Part of a small language model's weights.
Size: 12 layers, width 512, 8 heads of 64, MLP 1728 GeGLU, vocabulary 16384, 61.2M parameters.
Architecture: RMSNorm before each block, untied embeddings.
Each number is 50 + 10 x the weight over the matrix's rms, rounded and kept within 0 to 99. Layers, rows and columns count from 0.

# layer 9 MLP up, 1728x512, rms 0.0555, rows 1470-1506, columns 192-255
53 48 58 50 38 26 56 28 43 53 51 53 54 33 49 53 47 57 55 55 45 51 41 50 44 49 72 48 34 42 35 43 52 32 49 59 63 49 57 53 55 41 50 42 44 67 44 55 50 56 50 57 43 52 61 54 52 51 58 51 62 58 33 55
57 43 48 44 59 40 47 51 33 70 55 55 64 54 64 53 53 44 46 37 47 56 35 40 63 40 55 40 74 56 37 37 51 57 42 51 66 51 48 40 46 60 45 28 47 45 49 36 45 51 45 23 52 41 48 45 57 46 52 54 51 41 51 59
43 39 44 58 63 42 53 55 92 62 48 54 48 43 52 59 58 60 59 68 47 41 35 49 58 57 59 56 51 71 40 48 51 47 54 48 57 46 45 57 52 41 56 46 52 72 47 42 63 66 55 44 47 60 56 48 64 54 44 50 50 50 46 38
38 32 44 50 52 41 54 52 57 39 55 40 43 47 64 77 56 48 60 58 44 34 61 57 40 74 47 49 60 61 54 50 49 41 58 40 35 54 48 49 57 69 69 45 56 60 48 53 65 55 72 61 74 53 67 64 50 28 63 55 46 55 35 54
67 43 41 45 59 54 55 33 54 43 61 40 55 38 27 33 64 44 51 43 40 37 52 47 61 48 55 54 50 33 35 25 63 54 47 52 48 43 51 47 35 38 53 42 58 49 50 45 40 46 49 60 52 63 47 54 40 48 35 74 49 47 37 39
49 56 58 55 38 51 56 53 31 48 50 50 49 68 49 62 42 40 51 50 46 50 39 48 39 41 50 42 39 35 53 48 37 50 38 63 44 52 50 64 55 47 40 56 49 35 56 41 53 54 58 46 31 53 57 42 58 60 50 39 37 47 67 51
44 51 51 32 51 39 58 37 38 49 66 52 52 58 60 49 32 45 60 62 70 34 55 55 53 55 64 56 45 53 43 55 43 31 69 62 44 57 37 46 52 63 61 62 63 44 72 49 52 51 46 49 62 82 37 36 37 44 61 39 53 41 52 50
51 51 42 38 43 52 57 55 71 52 49 47 52 64 60 56 43 42 58 39 45 60 49 40 41 34 65 49 52 60 69 35 49 60 54 48 47 69 46 53 65 47 43 46 44 49 67 66 47 38 67 38 30 55 44 67 43 41 47 31 42 47 38 53
62 69 52 56 65 61 41 39 43 35 40 61 52 48 51 59 72 46 28 52 57 47 49 32 56 55 51 38 38 61 54 35 48 36 58 43 66 65 48 30 53 62 63 31 48 50 53 48 61 54 59 50 61 66 32 42 59 22 54 46 62 49 45 65
47 56 29 54 45 69 53 48 54 56 42 44 45 53 58 30 42 53 48 54 59 64 58 50 52 49 60 57 37 57 51 62 42 53 46 61 62 32 55 57 65 50 58 59 43 63 70 53 32 58 43 54 52 47 40 38 35 40 42 46 49 53 47 63
61 39 63 50 53 49 57 55 41 47 47 54 50 36 50 49 55 54 54 43 60 52 43 35 50 46 35 54 42 36 46 44 33 76 48 54 45 55 59 42 44 34 45 47 63 42 36 47 41 56 45 43 43 53 57 46 56 48 57 54 48 35 62 46
45 47 59 32 67 34 48 57 52 57 24 55 49 55 59 63 53 51 50 59 46 32 61 21 54 52 69 46 48 57 81 62 57 46 52 44 48 45 46 32 33 51 43 56 40 53 42 39 60 48 44 41 47 48 56 44 49 58 62 53 51 34 57 55
45 68 61 50 56 43 61 49 33 51 12 48 58 49 63 35 39 53 65 45 63 39 52 50 40 26 42 20 37 50 58 39 68 41 55 53 43 51 62 59 54 55 66 48 38 39 60 59 46 38 49 43 61 54 59 47 68 50 50 56 53 52 57 47
61 43 62 51 52 45 62 56 57 63 63 52 38 56 58 45 39 37 58 59 45 35 61 42 41 59 58 48 46 58 48 46 51 45 48 26 51 30 57 39 42 51 61 49 51 71 33 42 39 38 66 48 52 64 62 51 53 56 48 60 58 46 42 61
54 46 34 54 57 50 55 36 57 46 36 52 36 38 49 36 48 46 56 38 52 45 57 57 53 51 45 57 51 42 53 58 53 57 52 58 54 38 53 56 51 61 50 47 35 53 55 48 48 32 29 53 44 40 49 53 70 61 56 46 53 71 70 52
60 44 56 54 55 55 51 48 49 33 45 66 65 32 47 56 64 44 55 32 52 41 49 40 55 43 40 38 40 46 40 31 47 41 50 55 54 44 43 62 46 39 74 62 46 32 30 52 52 47 43 49 44 78 48 34 57 62 50 47 66 47 31 63
47 38 67 51 58 50 37 40 68 45 43 47 44 33 41 46 51 50 37 75 72 51 66 46 41 34 48 60 55 50 38 49 68 61 52 59 52 58 59 38 35 53 70 60 53 39 37 58 51 47 53 38 48 55 49 47 44 54 42 57 55 63 66 41
58 54 52 58 75 60 46 54 37 55 62 44 50 47 56 50 49 59 35 42 43 55 41 57 42 55 55 46 68 39 57 62 65 42 55 59 60 51 58 55 24 37 72 63 33 50 40 70 61 34 36 71 59 53 27 40 44 45 58 46 60 38 43 62
50 44 72 45 53 42 48 40 48 52 69 48 44 54 52 45 73 50 52 49 43 57 56 37 54 62 40 74 57 53 53 62 69 77 32 62 42 65 46 48 32 58 49 54 55 49 48 57 35 68 51 44 44 58 50 45 46 55 55 54 44 39 53 50
37 48 44 59 42 50 57 62 59 33 36 53 50 73 37 55 49 50 71 59 38 52 28 57 47 53 57 47 56 60 39 42 48 57 53 46 36 45 41 49 42 38 52 38 67 53 58 34 33 46 58 54 29 35 63 60 60 48 35 61 53 67 53 53
49 38 63 47 38 34 44 46 39 66 54 58 66 64 52 42 65 42 58 53 43 49 43 50 37 63 50 54 41 63 35 46 46 37 43 42 34 52 55 58 42 43 44 44 55 52 66 47 61 51 45 54 26 55 57 62 59 33 52 33 52 64 42 59
63 62 42 44 37 50 52 63 52 59 68 54 49 59 53 59 44 50 37 46 61 57 42 45 60 55 43 59 52 56 50 47 59 65 61 45 31 52 43 74 50 47 59 38 47 46 42 72 50 51 59 43 48 36 56 51 45 50 55 40 44 45 58 46
53 53 57 71 54 50 63 47 72 49 46 35 61 43 55 56 62 58 52 40 70 42 38 50 75 58 49 55 47 59 58 80 49 45 44 48 64 41 53 48 55 44 44 38 32 48 47 56 42 59 41 50 63 54 60 47 47 49 52 37 63 67 50 50
50 42 64 65 29 45 57 56 70 43 58 38 55 57 59 46 49 39 59 49 35 50 38 50 67 49 60 39 45 41 62 53 56 49 33 63 55 62 38 53 50 53 59 51 51 38 38 68 65 45 52 26 51 53 64 65 62 56 59 40 40 52 39 44
51 47 43 65 50 51 52 49 46 56 58 37 55 69 55 52 55 42 45 39 56 54 27 33 48 53 50 55 40 49 43 46 54 44 76 59 51 40 40 53 52 39 48 48 51 62 25 34 51 61 49 50 40 56 57 54 49 46 60 56 42 68 69 60
42 45 58 55 33 55 42 52 51 56 57 34 56 60 50 44 45 52 42 55 73 51 41 36 39 51 43 46 29 58 41 52 43 27 47 47 40 54 39 36 54 48 38 55 47 56 56 46 67 46 31 47 47 32 51 47 61 40 64 46 56 44 52 45
39 68 50 63 43 49 46 33 46 45 52 79 47 52 50 52 41 44 68 52 41 45 61 48 53 48 52 45 35 48 51 71 62 46 42 54 47 56 43 32 60 55 31 53 43 60 40 39 39 60 63 42 49 40 50 35 54 29 43 78 50 42 59 47
41 63 43 57 59 41 58 50 46 51 60 47 51 51 53 62 52 56 49 26 44 54 55 43 56 40 58 54 45 40 45 56 33 43 56 53 39 53 40 40 56 49 40 59 55 62 44 49 52 50 45 53 55 41 44 57 46 40 52 58 50 45 34 44
62 57 44 48 36 49 47 51 70 59 53 36 61 45 38 31 64 41 54 54 46 53 46 46 40 50 43 47 68 53 38 52 61 50 49 48 21 42 70 61 60 50 54 49 45 56 53 49 54 52 53 51 52 47 43 39 45 58 57 60 60 59 43 26
49 62 49 50 46 50 51 65 25 47 43 49 62 51 50 47 45 52 43 46 61 55 68 63 54 40 39 42 49 85 52 43 50 60 63 48 46 48 48 64 56 53 58 68 62 67 53 57 60 40 63 50 74 68 53 60 44 67 51 42 54 35 52 48
66 69 42 29 64 61 47 51 50 65 50 50 73 55 61 35 51 44 50 49 44 50 48 56 54 71 43 70 48 33 32 42 63 48 42 64 57 58 47 38 42 51 63 47 64 67 41 48 47 53 41 39 71 51 51 41 34 49 49 57 44 44 55 33
46 43 49 62 55 44 45 39 36 50 66 44 55 54 56 53 47 38 53 48 27 46 44 50 44 42 07 60 27 42 30 54 43 40 38 55 38 44 65 43 46 42 51 63 34 42 40 55 48 70 48 37 50 49 41 61 64 61 37 54 41 43 52 64
61 61 44 52 51 44 41 67 68 60 64 57 53 54 35 72 62 61 68 59 47 45 34 42 56 42 42 33 56 36 54 58 56 59 60 56 43 48 52 26 55 51 47 63 40 53 56 65 57 57 59 53 46 39 50 66 52 62 53 56 42 52 50 54
51 59 45 51 65 62 52 47 44 52 55 65 52 48 53 70 50 48 36 69 35 48 41 76 33 57 59 54 57 56 71 57 62 61 61 49 49 48 46 59 58 64 69 47 41 58 49 36 41 36 47 60 72 60 41 74 46 43 57 44 42 45 56 49
54 59 44 56 38 52 54 60 70 47 40 39 34 62 48 51 45 42 45 50 54 56 31 61 37 57 47 44 56 50 48 41 38 43 55 55 59 54 48 37 42 49 43 40 38 51 62 52 56 67 55 49 46 36 57 51 58 29 53 36 51 54 59 56
55 47 40 52 61 48 39 46 40 67 45 55 45 63 41 44 47 49 45 51 53 67 60 49 59 60 67 61 61 44 40 32 52 35 42 36 48 60 45 37 39 61 42 52 54 51 49 55 45 47 46 51 44 43 47 35 59 48 50 48 63 52 54 46
48 43 47 63 54 59 50 65 50 45 43 55 72 40 40 45 50 41 66 58 56 29 38 39 47 39 60 43 56 27 61 56 45 46 56 43 60 50 49 36 61 69 53 59 52 48 57 68 54 42 54 63 43 49 61 53 47 57 44 46 56 51 61 48
# layer 9 MLP down (transposed), 1728x512, rms 0.0412, rows 1470-1505, columns 192-255
52 67 39 49 51 44 35 50 62 56 51 42 59 58 68 67 49 57 38 34 56 61 64 61 47 60 64 55 44 78 61 54 55 33 50 53 42 65 61 36 46 59 67 50 33 41 66 57 67 52 39 47 54 62 29 60 41 49 49 66 58 63 48 47
53 52 54 58 42 52 49 57 56 60 55 42 46 41 53 43 53 32 52 61 73 50 52 72 45 43 56 44 48 53 53 40 47 46 48 60 42 43 56 61 42 47 44 52 55 49 54 40 68 47 64 56 66 57 67 34 46 52 48 46 59 58 34 57
56 52 56 60 45 41 56 51 47 47 56 51 78 51 43 47 58 75 57 40 55 45 40 40 25 54 52 45 40 38 67 44 65 55 63 57 64 41 43 57 54 38 58 59 45 63 73 46 42 46 40 56 46 55 50 78 56 40 66 46 55 59 38 51
45 58 64 55 59 51 64 56 55 53 51 35 41 44 35 46 52 62 68 46 61 40 48 71 51 45 53 64 51 32 31 39 44 44 61 48 43 62 51 57 52 47 50 55 55 52 59 52 55 45 51 52 48 56 43 44 44 33 48 36 64 51 32 32
54 39 54 43 44 39 43 51 46 68 47 47 44 51 37 52 37 52 34 48 46 51 47 67 49 48 36 49 62 71 63 45 37 45 42 40 43 61 47 53 46 51 48 44 30 61 44 35 44 53 51 46 52 45 46 51 65 58 56 35 50 50 52 51
45 47 41 50 63 55 49 44 47 43 42 54 39 67 60 48 47 54 37 57 54 52 60 60 47 58 48 61 49 54 58 49 45 45 48 41 25 60 34 68 59 63 50 59 68 53 49 49 53 30 42 48 48 41 49 46 37 49 68 45 59 49 41 60
43 43 52 58 42 68 56 51 55 55 43 66 35 57 41 73 40 36 41 59 35 42 48 50 51 59 43 46 45 56 45 34 42 48 51 43 54 53 53 43 44 60 42 39 45 59 53 30 56 58 44 43 51 43 52 41 64 38 55 36 47 58 49 60
55 46 65 52 38 35 41 66 36 58 59 43 30 40 49 52 68 35 35 61 53 68 52 62 73 43 60 45 48 57 51 35 34 51 34 46 69 32 54 51 43 51 50 53 55 37 53 53 55 63 58 42 64 36 55 41 51 45 63 44 55 60 40 25
46 54 46 49 48 46 55 50 27 42 36 50 38 43 48 56 60 21 52 44 40 42 40 53 39 34 64 38 58 56 46 56 41 40 46 49 66 51 40 50 55 54 48 16 44 35 55 34 49 45 38 22 38 47 50 50 49 51 57 55 37 53 38 67
51 40 39 47 61 50 39 52 53 43 57 47 62 43 50 49 65 48 41 42 45 50 52 58 48 36 53 67 38 45 50 57 37 62 43 48 44 63 46 53 49 56 55 32 40 51 43 43 45 40 50 63 54 34 49 49 42 55 53 46 34 43 37 42
56 43 28 62 40 31 40 52 34 55 50 49 58 49 60 41 57 43 55 30 78 45 62 41 34 59 47 55 49 65 55 40 32 51 49 54 61 50 47 60 57 37 43 37 51 60 48 61 34 50 54 51 49 53 64 48 39 54 47 59 43 49 60 42
51 56 51 69 42 60 70 39 42 46 67 40 37 53 47 54 44 43 49 50 40 55 36 54 55 54 39 45 49 39 40 41 47 28 40 59 60 43 45 43 52 45 41 34 40 43 38 43 44 50 49 31 44 48 52 62 61 22 65 53 48 54 44 61
56 58 64 29 57 58 58 56 22 47 58 41 40 39 59 50 41 57 70 39 41 36 62 64 41 54 41 54 51 38 36 69 38 40 54 46 68 63 62 58 36 50 78 62 40 41 62 65 46 54 52 41 62 46 57 44 44 51 42 54 50 60 53 19
50 52 40 65 53 60 38 42 31 61 59 52 53 33 56 49 50 50 52 42 37 53 36 63 49 48 56 64 58 36 55 54 47 56 58 44 55 52 43 57 57 54 46 40 53 41 41 59 50 55 57 56 64 59 56 51 53 49 43 58 40 55 53 52
64 65 42 60 48 52 44 55 65 36 49 56 46 30 69 71 59 60 53 65 40 38 65 45 64 56 56 36 50 52 39 56 54 39 58 57 57 42 42 59 48 65 60 45 53 47 41 47 41 51 50 57 43 51 54 41 37 35 57 41 47 49 62 51
42 59 48 46 39 52 46 58 51 55 43 36 43 61 54 56 63 59 58 56 58 53 56 47 53 38 45 56 55 43 48 43 48 55 30 41 49 58 73 64 50 43 38 59 49 46 62 58 64 41 40 71 52 45 47 58 33 57 51 33 40 57 43 38
55 49 66 60 49 55 48 65 49 45 52 47 48 34 55 53 62 41 40 49 46 57 49 53 39 60 61 52 53 54 49 36 49 61 59 64 37 55 63 35 45 51 52 53 55 46 51 46 41 62 50 33 34 49 40 47 74 54 44 44 63 48 48 51
49 41 57 50 51 41 53 65 49 45 44 55 51 52 47 54 50 47 60 66 34 44 68 52 31 66 54 45 53 50 61 37 47 42 50 51 70 44 55 63 39 49 46 60 37 66 34 52 57 58 29 45 53 40 40 50 52 61 50 44 50 41 42 46
59 66 41 48 58 50 51 64 26 45 53 53 73 54 49 43 58 64 62 51 54 58 42 56 58 48 58 49 74 46 33 48 30 41 73 53 60 58 34 52 59 64 41 36 39 66 43 49 44 39 49 47 36 63 35 49 45 46 48 36 56 46 50 38
56 55 64 54 55 66 42 57 38 41 63 44 49 57 52 57 37 49 54 40 50 58 49 52 64 48 53 45 49 52 40 65 42 52 57 40 63 45 57 34 36 51 58 55 51 53 51 50 48 52 51 49 75 54 45 46 54 52 40 49 39 44 47 64
59 56 39 48 51 72 52 37 52 34 46 45 37 50 51 48 48 37 53 58 31 54 67 35 78 21 53 46 41 46 70 51 47 39 70 41 48 52 59 44 33 51 61 55 52 37 53 54 50 24 68 58 39 61 53 48 53 34 43 52 63 47 42 47
58 51 34 60 46 52 45 48 25 51 45 46 35 56 58 40 37 53 46 53 38 45 51 55 37 64 77 45 56 59 27 59 65 49 38 40 44 46 56 52 46 62 43 40 41 44 46 45 74 33 43 44 36 30 36 64 50 52 50 58 55 45 42 39
52 48 67 51 54 52 46 54 45 40 46 64 55 59 64 46 40 51 55 53 46 55 39 55 49 59 58 53 71 49 47 48 36 47 56 56 60 49 32 57 56 50 61 27 50 47 44 63 45 55 40 59 42 49 59 54 51 33 50 68 61 43 54 45
51 47 52 44 63 48 35 63 44 57 46 35 47 28 55 35 58 24 47 57 37 41 56 68 67 46 44 59 47 54 37 53 49 55 41 40 47 51 46 61 60 53 51 46 44 58 36 47 56 66 53 50 59 28 46 64 56 49 50 39 51 64 41 47
40 59 46 47 42 42 41 45 49 43 55 48 30 41 41 39 58 64 66 51 39 39 51 76 52 47 44 41 55 36 45 57 65 33 47 43 52 58 52 51 43 54 65 52 49 42 49 58 62 62 52 49 56 22 55 64 59 44 38 75 45 40 44 61
56 54 37 54 65 46 63 35 56 42 51 62 53 42 44 47 60 28 57 36 27 59 45 61 53 62 45 46 37 52 52 48 45 59 44 44 57 49 58 47 40 59 60 62 59 39 26 50 37 63 51 52 52 48 38 61 50 51 50 54 40 37 69 51
47 53 52 40 36 73 42 40 53 41 51 42 40 73 44 34 26 61 49 59 50 66 39 68 41 60 42 61 46 34 81 39 39 60 69 44 30 53 47 59 48 68 66 55 47 45 45 51 67 63 40 41 58 48 47 46 37 50 44 34 41 34 55 57
52 40 58 44 57 42 54 64 69 53 44 48 44 43 56 56 46 46 69 46 73 57 62 44 32 49 51 63 45 45 61 49 46 42 47 49 51 41 51 39 50 45 39 51 51 58 53 47 48 29 61 60 39 52 50 59 42 44 50 29 54 55 52 70
56 44 49 50 48 35 42 52 52 62 48 52 66 39 53 67 38 57 48 60 31 39 56 61 65 48 52 50 47 57 36 50 45 68 53 60 34 39 48 24 49 55 47 61 57 43 30 51 48 56 38 53 44 53 47 41 27 38 70 56 60 50 45 29
40 42 47 35 44 36 45 58 52 47 63 28 55 56 48 70 49 48 71 54 48 48 47 47 42 65 53 65 47 37 62 44 53 42 53 52 43 52 59 50 36 64 51 55 65 44 45 49 66 57 40 49 40 46 42 59 54 52 47 55 55 59 55 53
48 55 50 45 72 52 65 50 44 61 70 40 53 51 72 48 63 59 52 55 59 57 63 46 39 48 38 56 43 53 36 55 40 36 45 53 57 75 45 57 41 59 48 50 49 50 43 43 55 38 50 49 43 48 52 53 38 44 44 45 52 53 40 47
63 71 42 52 53 64 63 58 53 56 29 51 52 55 58 39 55 58 39 56 53 57 48 47 50 31 56 52 40 45 46 65 54 54 74 72 68 53 43 49 52 44 60 52 44 65 60 40 59 38 48 33 54 56 34 68 54 50 45 46 60 42 43 44
54 50 32 55 59 57 26 50 60 57 51 47 45 48 55 40 57 43 39 63 52 47 50 41 42 56 45 47 57 51 45 59 63 43 50 59 51 57 59 53 58 38 54 56 57 50 61 60 68 69 51 53 37 38 39 48 38 76 54 43 67 58 71 49
69 54 59 52 45 46 71 46 73 55 31 51 50 34 61 58 43 49 52 28 48 34 51 48 44 49 68 42 43 55 51 51 45 65 46 31 57 35 56 63 38 50 34 46 47 38 55 51 66 43 55 57 49 49 50 43 20 61 42 70 48 63 50 32
60 65 51 50 49 33 56 26 73 56 50 38 60 52 54 63 53 54 36 55 42 46 54 52 73 43 57 23 66 37 33 37 48 55 44 49 47 61 53 54 43 40 56 64 51 48 44 44 48 54 29 52 50 40 69 61 31 46 40 60 59 70 58 62
49 60 53 46 43 60 52 57 51 60 54 29 52 45 25 52 54 42 64 56 36 57 57 51 55 49 29 58 49 47 44 53 55 50 49 56 48 59 48 70 34 52 70 74 59 61 41 72 71 57 47 53 40 57 47 56 51 51 56 63 52 54 46 47
# layer 9 MLP gate, 1728x512, rms 0.0522, rows 1471-1506, columns 192-255
69 42 54 49 51 38 41 45 52 50 57 56 57 36 56 43 51 59 52 48 26 49 45 61 44 63 52 48 53 53 49 47 50 54 47 46 41 38 34 51 38 54 77 46 65 51 52 51 28 39 53 30 40 51 63 48 46 57 58 52 51 21 62 49
45 42 62 60 50 60 60 47 60 42 34 48 45 49 59 63 36 35 50 58 48 47 53 56 43 46 55 48 36 62 33 60 57 44 43 45 38 59 48 47 38 67 36 41 44 52 65 49 44 44 48 38 37 53 51 50 57 45 51 44 42 54 42 69
47 69 53 44 61 44 48 34 54 55 42 63 37 58 42 44 53 43 56 53 39 61 48 30 41 47 58 64 50 63 48 44 45 53 48 57 55 37 37 59 44 52 37 32 53 60 62 24 65 53 45 52 44 39 55 56 63 53 52 44 33 64 32 60
42 47 55 46 35 58 47 45 48 58 37 51 68 63 51 53 40 46 57 69 43 47 58 38 48 71 40 55 34 61 62 31 64 71 43 51 50 64 46 66 40 60 54 44 46 71 63 51 69 49 36 49 65 24 47 61 54 45 50 55 56 56 52 58
56 53 45 54 37 39 59 80 36 68 50 45 56 39 47 37 43 47 48 49 70 61 65 50 67 40 58 60 42 49 47 40 47 26 48 57 46 41 45 58 40 70 51 58 44 62 38 38 45 43 52 38 61 58 51 58 46 40 40 41 46 39 43 49
55 46 45 48 42 46 63 44 71 74 70 43 30 72 39 41 54 78 47 52 63 54 42 66 58 62 61 52 60 41 62 48 62 53 42 49 50 36 51 65 52 59 43 27 40 48 42 45 52 57 63 58 62 53 50 37 53 55 55 51 53 38 55 41
31 43 54 44 64 31 39 32 54 43 51 48 43 54 33 34 29 46 51 60 55 39 53 56 52 44 45 45 41 50 54 55 41 61 51 50 50 25 35 59 55 43 49 53 63 45 42 62 50 45 46 65 38 67 58 48 61 53 67 47 36 49 47 44
52 30 75 46 48 49 37 62 50 28 56 52 39 60 44 45 40 57 41 44 46 57 54 59 30 62 41 54 38 48 48 45 40 69 37 47 31 38 29 60 54 49 49 61 45 31 55 44 31 41 51 51 41 50 40 52 53 70 48 49 47 41 55 36
46 55 64 45 40 38 67 38 67 41 47 55 55 53 40 44 56 56 37 42 39 55 62 45 44 60 50 57 42 41 51 45 47 61 44 54 49 49 50 40 55 41 39 23 69 49 55 62 48 55 43 56 60 37 53 46 60 55 54 54 35 59 54 32
50 65 26 66 54 39 67 52 44 45 32 32 46 47 65 60 60 56 50 47 38 43 59 43 43 58 64 42 50 43 48 63 41 42 48 63 47 53 59 45 64 50 64 60 39 53 55 59 50 52 47 58 53 58 48 52 43 45 46 53 41 54 45 61
47 47 39 53 64 37 56 51 59 46 40 65 59 54 60 34 56 52 47 44 61 54 61 34 40 63 49 49 49 55 60 56 38 58 49 43 56 46 58 41 45 50 27 60 71 58 51 69 51 60 51 59 45 66 62 59 43 19 38 40 41 58 51 36
53 40 36 62 25 57 53 41 43 53 63 54 39 42 42 52 41 45 50 47 46 56 60 36 35 57 44 51 43 30 58 53 46 50 46 34 55 44 36 60 51 55 66 53 53 50 47 56 53 60 48 52 53 40 55 56 48 38 47 47 39 62 47 60
36 50 43 45 49 50 38 41 36 51 59 58 64 63 68 37 37 46 44 38 61 58 31 41 48 51 53 28 46 42 46 43 71 51 47 45 38 45 55 46 47 53 40 51 55 42 46 45 60 31 56 47 44 42 40 51 57 33 31 54 49 64 51 50
48 39 47 59 57 50 42 44 43 41 42 60 40 56 55 41 44 52 49 55 44 52 65 44 55 47 64 48 25 65 51 55 54 47 33 72 42 32 43 42 67 67 38 39 54 51 68 45 53 46 51 48 32 48 40 49 56 72 40 64 52 46 53 40
56 38 40 58 44 61 46 51 54 61 63 41 43 68 36 45 50 50 47 48 26 64 55 75 52 55 50 48 41 53 50 62 51 46 43 27 47 38 37 57 42 64 53 56 28 41 40 52 47 57 69 62 61 41 45 44 52 51 62 47 51 50 50 30
56 61 50 56 46 54 65 24 44 42 33 60 55 61 57 57 57 63 73 34 51 48 38 39 69 52 35 41 49 55 64 53 33 56 43 42 60 50 33 61 55 56 44 47 44 68 56 59 49 42 47 48 41 40 47 37 61 36 61 51 37 40 55 63
73 48 41 53 40 54 35 43 41 52 52 50 45 51 33 43 58 60 60 44 65 58 50 36 47 47 51 68 47 51 53 47 52 60 56 62 62 35 55 48 48 62 40 62 27 53 43 52 46 61 40 38 32 47 47 44 55 39 36 47 42 49 64 57
46 40 71 41 73 40 39 49 47 53 50 39 49 49 31 52 43 43 49 47 50 51 49 42 50 74 53 25 50 58 52 33 83 65 35 46 56 63 35 49 46 45 64 42 48 24 57 51 56 54 51 56 58 59 55 44 62 57 45 65 51 57 66 50
47 55 39 59 53 56 50 59 57 66 47 59 35 45 60 44 47 57 36 40 62 53 60 42 55 56 45 32 60 38 56 61 48 34 50 45 46 55 57 43 61 47 28 55 44 53 57 39 56 48 47 52 69 49 53 29 54 41 47 57 46 54 18 56
35 51 58 62 48 55 27 79 37 55 51 51 48 41 48 67 61 54 48 50 69 34 51 69 50 55 53 46 30 45 33 49 42 35 46 49 53 44 34 48 49 47 43 45 37 39 20 35 55 52 52 44 53 50 33 47 45 63 31 63 39 53 68 38
48 50 47 38 28 47 33 35 64 53 55 49 71 55 39 52 43 38 62 49 41 60 60 45 45 40 59 55 64 53 45 45 46 48 49 47 37 64 62 60 55 51 59 44 56 56 52 53 54 41 50 43 56 41 37 54 38 49 53 58 60 29 62 53
38 47 57 38 71 68 47 56 39 51 47 56 67 46 57 48 47 46 46 61 40 44 53 52 57 28 56 41 59 58 64 62 50 46 39 27 56 55 55 57 39 62 50 45 76 48 46 42 49 44 46 49 62 31 48 37 60 27 50 60 45 63 50 60
45 41 63 58 38 52 58 49 47 56 59 36 49 50 45 36 69 60 53 55 47 59 50 56 69 64 60 48 43 50 38 60 48 50 55 53 49 28 73 61 29 45 50 49 64 65 59 47 50 57 56 52 54 44 48 31 46 61 45 32 50 80 30 53
51 44 60 53 35 43 56 48 53 59 41 53 43 51 44 63 51 34 67 54 50 46 60 43 51 39 41 32 64 63 34 68 44 63 45 55 48 50 60 54 38 54 54 39 48 60 26 59 58 67 56 33 33 49 54 39 54 49 55 64 66 29 50 33
47 43 62 61 53 45 25 40 62 48 50 72 43 47 33 26 46 38 48 50 75 50 61 34 46 46 46 47 58 42 49 53 51 47 31 61 60 64 43 56 61 46 51 57 48 50 66 41 68 45 40 39 56 24 48 38 56 55 63 49 43 50 52 42
47 33 58 48 55 46 54 45 43 33 58 58 36 69 35 40 73 44 52 50 54 45 46 54 59 68 40 51 46 61 40 24 55 45 58 60 36 48 39 67 67 40 47 54 53 60 53 76 36 52 46 52 61 41 48 48 46 46 46 30 66 42 35 46
58 58 60 43 51 54 53 53 55 46 44 46 56 67 48 64 66 38 45 36 62 42 43 46 39 52 51 60 54 55 56 65 53 57 73 43 47 53 65 45 41 58 53 57 48 44 50 64 59 63 51 33 46 60 55 56 61 47 49 57 44 49 57 61
46 22 43 45 49 69 57 44 48 51 66 46 50 61 51 36 47 50 55 39 43 64 48 49 51 46 31 44 43 51 65 44 43 48 50 45 63 53 38 54 52 52 49 56 56 52 42 54 39 50 40 57 51 63 46 62 61 58 43 53 57 22 50 46
35 63 49 36 45 58 48 44 53 65 73 45 58 48 43 40 57 49 50 57 60 53 38 37 63 47 66 58 55 37 39 45 47 53 59 36 67 48 42 50 64 51 64 43 54 33 47 49 62 68 45 44 48 46 40 43 52 51 46 48 53 39 57 71
41 34 52 59 43 47 43 65 50 52 59 64 57 51 52 42 56 64 57 31 50 43 34 43 83 45 44 41 52 55 63 41 54 68 61 41 58 38 56 54 53 55 38 67 41 46 54 52 36 52 45 62 37 33 51 35 48 43 66 47 58 51 53 60
59 46 53 48 30 56 58 46 57 48 37 63 59 60 50 45 44 39 39 48 53 38 44 43 66 31 42 67 45 49 48 50 33 47 30 50 44 51 58 42 54 73 38 37 77 59 34 52 48 55 49 44 58 57 60 46 61 51 51 65 59 57 50 54
40 50 45 46 28 57 57 42 50 42 42 55 54 52 54 53 70 58 30 22 40 48 72 50 31 45 54 36 46 38 46 49 54 60 64 34 54 41 38 52 57 48 45 38 61 33 36 62 43 42 32 61 43 48 47 27 63 56 59 50 54 49 48 56
39 48 57 55 51 37 57 59 52 46 47 55 63 43 70 60 51 62 52 41 43 47 48 53 42 22 53 56 41 25 40 49 25 51 35 49 50 51 38 63 49 65 55 31 53 47 61 41 45 44 45 48 28 34 49 44 55 48 52 40 51 38 41 35
47 58 65 46 36 59 62 44 41 43 30 37 42 66 45 46 46 57 62 53 48 51 48 57 45 52 33 49 52 56 68 67 40 59 55 45 51 62 59 55 55 67 45 34 55 58 37 49 31 60 62 63 52 27 34 47 51 53 54 57 48 36 43 50
41 42 27 58 45 51 52 59 39 41 34 58 56 61 50 36 59 44 18 38 44 58 55 53 41 51 66 43 51 29 44 41 69 45 60 39 43 64 52 45 44 46 48 35 38 41 55 58 51 54 54 46 52 55 47 52 76 36 45 44 54 52 47 51
25 67 44 52 45 43 47 57 50 65 62 62 37 54 56 47 57 69 45 22 67 65 59 41 68 57 49 48 42 56 66 39 46 50 41 72 37 49 53 68 43 66 37 38 52 40 38 46 52 56 57 43 50 54 59 36 49 42 52 48 37 40 46 44